python train.py --bias="none" --init_std_qkv=0.0314 --lr_mult_o=0.914 --schedule="wsd" --batch_tokens=[8192, 16384, 32768]
Each number is 128 + 24 x the weight over its row's rms, rounded and kept within 0 to 255. Layers, rows and columns count from 0. The size above them is the row's rms in percent of the matrix's.

# layer 11 MLP up, 640x160, rms 0.246, rows 603-639, columns 96-127
size [ 27 103 115 103  89  94 112  29 106  84  93  96  87 111  96 101  99 103  98 117  97 102 100 100 105  99 103 105  76 104 108 103 124  91 125  76 102]
[[110 128 116 129 123 144 110 116 111 100 129 132 135 169 125  99 156 120 112  90 148 146 179 149 176 112 102 144 144 117 117 134]
 [131 125 101 117 128 115 161 104  90  79 106 153 130 111  92 147 110 152 136 115  96 151 120 184 149  49  98 132 116  88 116 128]
 [131 113 121 139 123 133 174  94 117 138 132 130 155 130 120 141 120 127  98 109 146 136 122 117  99 135 103 166 110 147  93 118]
 [121 135 138 125 127 149 109  92 135 112 189 131 137 145 142 118 118 125 137 121 116 116 137 127 138 109 145 141 126  79 104 147]
 [113 136 127 120 125 140 164 105  65  93 141 167 168 113 117 142 106 107  77 113 168 164 110 122 167  98 137 101 153 137  89 144]
 [119 103 146 139 114  79 128 136 121  93 112 117 110 167 125 114 110  74 135 142  94 164 166 140 174 121 116 152 160 143 128 176]
 [112 109  77  91 160 103 170 131 135 119 101 160 143 152 100 113 139  91  90 127 166 142  98 147 121 135 114 103 168  79 106 143]
 [104 129 119 123 125 140 115 147 127 114 133 152 143 147 108 111 141 127 106 112 129 144 138 127 197  90 109 149 137 124 117 156]
 [115 123 155 108 151 104  87 137  72  72 133 127 133 159 140 119 108 107 113  98 154 187 113 108 160 113 119 165 145 121 137 119]
 [140 162 122 149 140 129 112  68  97 112 163 140 105 149 155 129 124 110 152 122 128 132 156 157 116 118 137 120 125  94 129 164]
 [ 97 170 121 117 125 166 180 153 134 155 136 153 141 126 138 114 197  81  97 117 148 193 144 157 147 134 127 115 161 145 123 127]
 [104 169 124 144 141 103 168 118  80 127 119 105 151 121 127 123 192  96 130 117 176 196 139 178 141  76 124 171 136 131 138 144]
 [ 89 134 115 133  99 151 143 121 135 139 100 127 144 119 126 139 139 157  95 129 140 118 153 128 124 135 144 162 147 131 128 119]
 [119 138 135 140 113 141  84 147 142 113 135 159 134 146  77 157 189 100 126 129 163 137 143 172 137 125 119 156 125 136  88 125]
 [161 132  98 113 137 161 162 129 130 126 125 160 157 131 101 145 141 137 131 121 159 124 177 135 111 139  98 140  87 103  88 148]
 [ 62 170 104 119 133 119 161 112 141 165 129 113  98 119 122 108 168  70 109  98 150 150 113 135 131 107  92 164 139 161 119 141]
 [101 177 105 137  69 171 149 138  95 117 112 119 151 148  82 119 143 107 134 102 164 135 139 153 142 100 147 133  93 121 135 127]
 [151 182 140 110 154 126 130 107 144 112 107 124 126 113 110 153 127 137 104  89 192 131 121 175 162 103 117 101 133  56 110 144]
 [115 142 134 109 127 123 106 125 146 148 143 121 130 123 134  97 177 128 118 137 148 185 185 115 108  75  94 123 154 156  93 142]
 [166 127  85 129 173 193 190  94 101 108 132 150  86 113 105 137 129 155 142  98 164 100 170 134 135 131 131 130 163  69 129 108]
 [129 141  62 113 120 120 107 140 133 118 109 142 111 143 117 142 124 167 113 117 158 115 159 103 125 135 161 148 110 108 120 146]
 [102 138  91 134 102 119 107  50 160 117 129 123 156 144 132 140 153 117  83 158 147 135 180  98 170 106 133 146 128 101 131 180]
 [ 94 122 103  77 174 156 164 142 114 135 127 193  98 146 147 140 141 113 114  84 172 125 119 175 131  90 137 133 131  84 130 141]
 [106 165 113 121 156 103 150 132 164 106 119 147 133 140 158  75 135 106 117 119 143 134 147 156 143 128 134 130 198 140 133 163]
 [139 138  70 128 147 119 172 110 140 104 165 151 170 134 167  97 138 119 122 131 130 137 152 125 121 129 128 160 115 125 132 133]
 [ 94 169 142 118 125 128 140 148 132 143  86 146 113  92 145  77 121 106 141 100 148 176  98 159 122  99 104 150 149 137 129 150]
 [147 117 136 119 168 137 135 135 138 146 162 126  81 141  97  77 151 135 122 110 143 119 134 126 135 131  88 162 144  85 134 156]
 [121 125 132 131 128 141 172 119 142 117 131 124 133 117  55 146 147 110 132 126 119 160 140 183 105 112  90 162 165 160 126 180]
 [143 157 155 138 115 167 151 164 131 161 123 104 157 103 118 135 161 134 116 118 136 139 109 165 110 131 137 173 123 153 111 137]
 [140 114 127 125 117 175 125 118 118 113 113 183 182 151 126 143 112 117 125 108 123 129  98 156 161 120 117 123 161 135 134 135]
 [ 86 125 117 128 147 102 116 131 151 144 147 149 128 107 136 157 100 106 126 121 149 165 140 143 146 121 148 138 105 100 125 167]
 [112 159 114 104 157 135  76 138 129 143 144 125 125 127 124 132 132  67 119 133 122 179 108 141 131 114 101 109 157 122 130 170]
 [ 79 115 107 107 113 135 115  96 143 108 139 176 146 127  84  95 102 110 117  84 175 163 150 171 130  87 129 124 154  98 107 131]
 [133  92  85 110 121 156 111 166 113 144 122 185 127 109 155  99 124 123 114 120 137 163 133 125 123 113 117 172 131 132 101 138]
 [ 81 137 102 108 132 126 131  89 111 142 137 147 171 163 110  79  99 121 133  76 165 150 115 176 151 120  84 135 168 113 103 110]
 [128 179 120 178 124 153 154  93  90  92 123  86 155 118 133 174  94 131 135 114 168 137 121 144 160  83 112 166 116  97 109 125]
 [ 66 111 124 114 135 115 124 113 165 136 175 159 144 134 161 119 165 108 107 138 172 102 165 146 160 119 143 107 185 112 108 128]]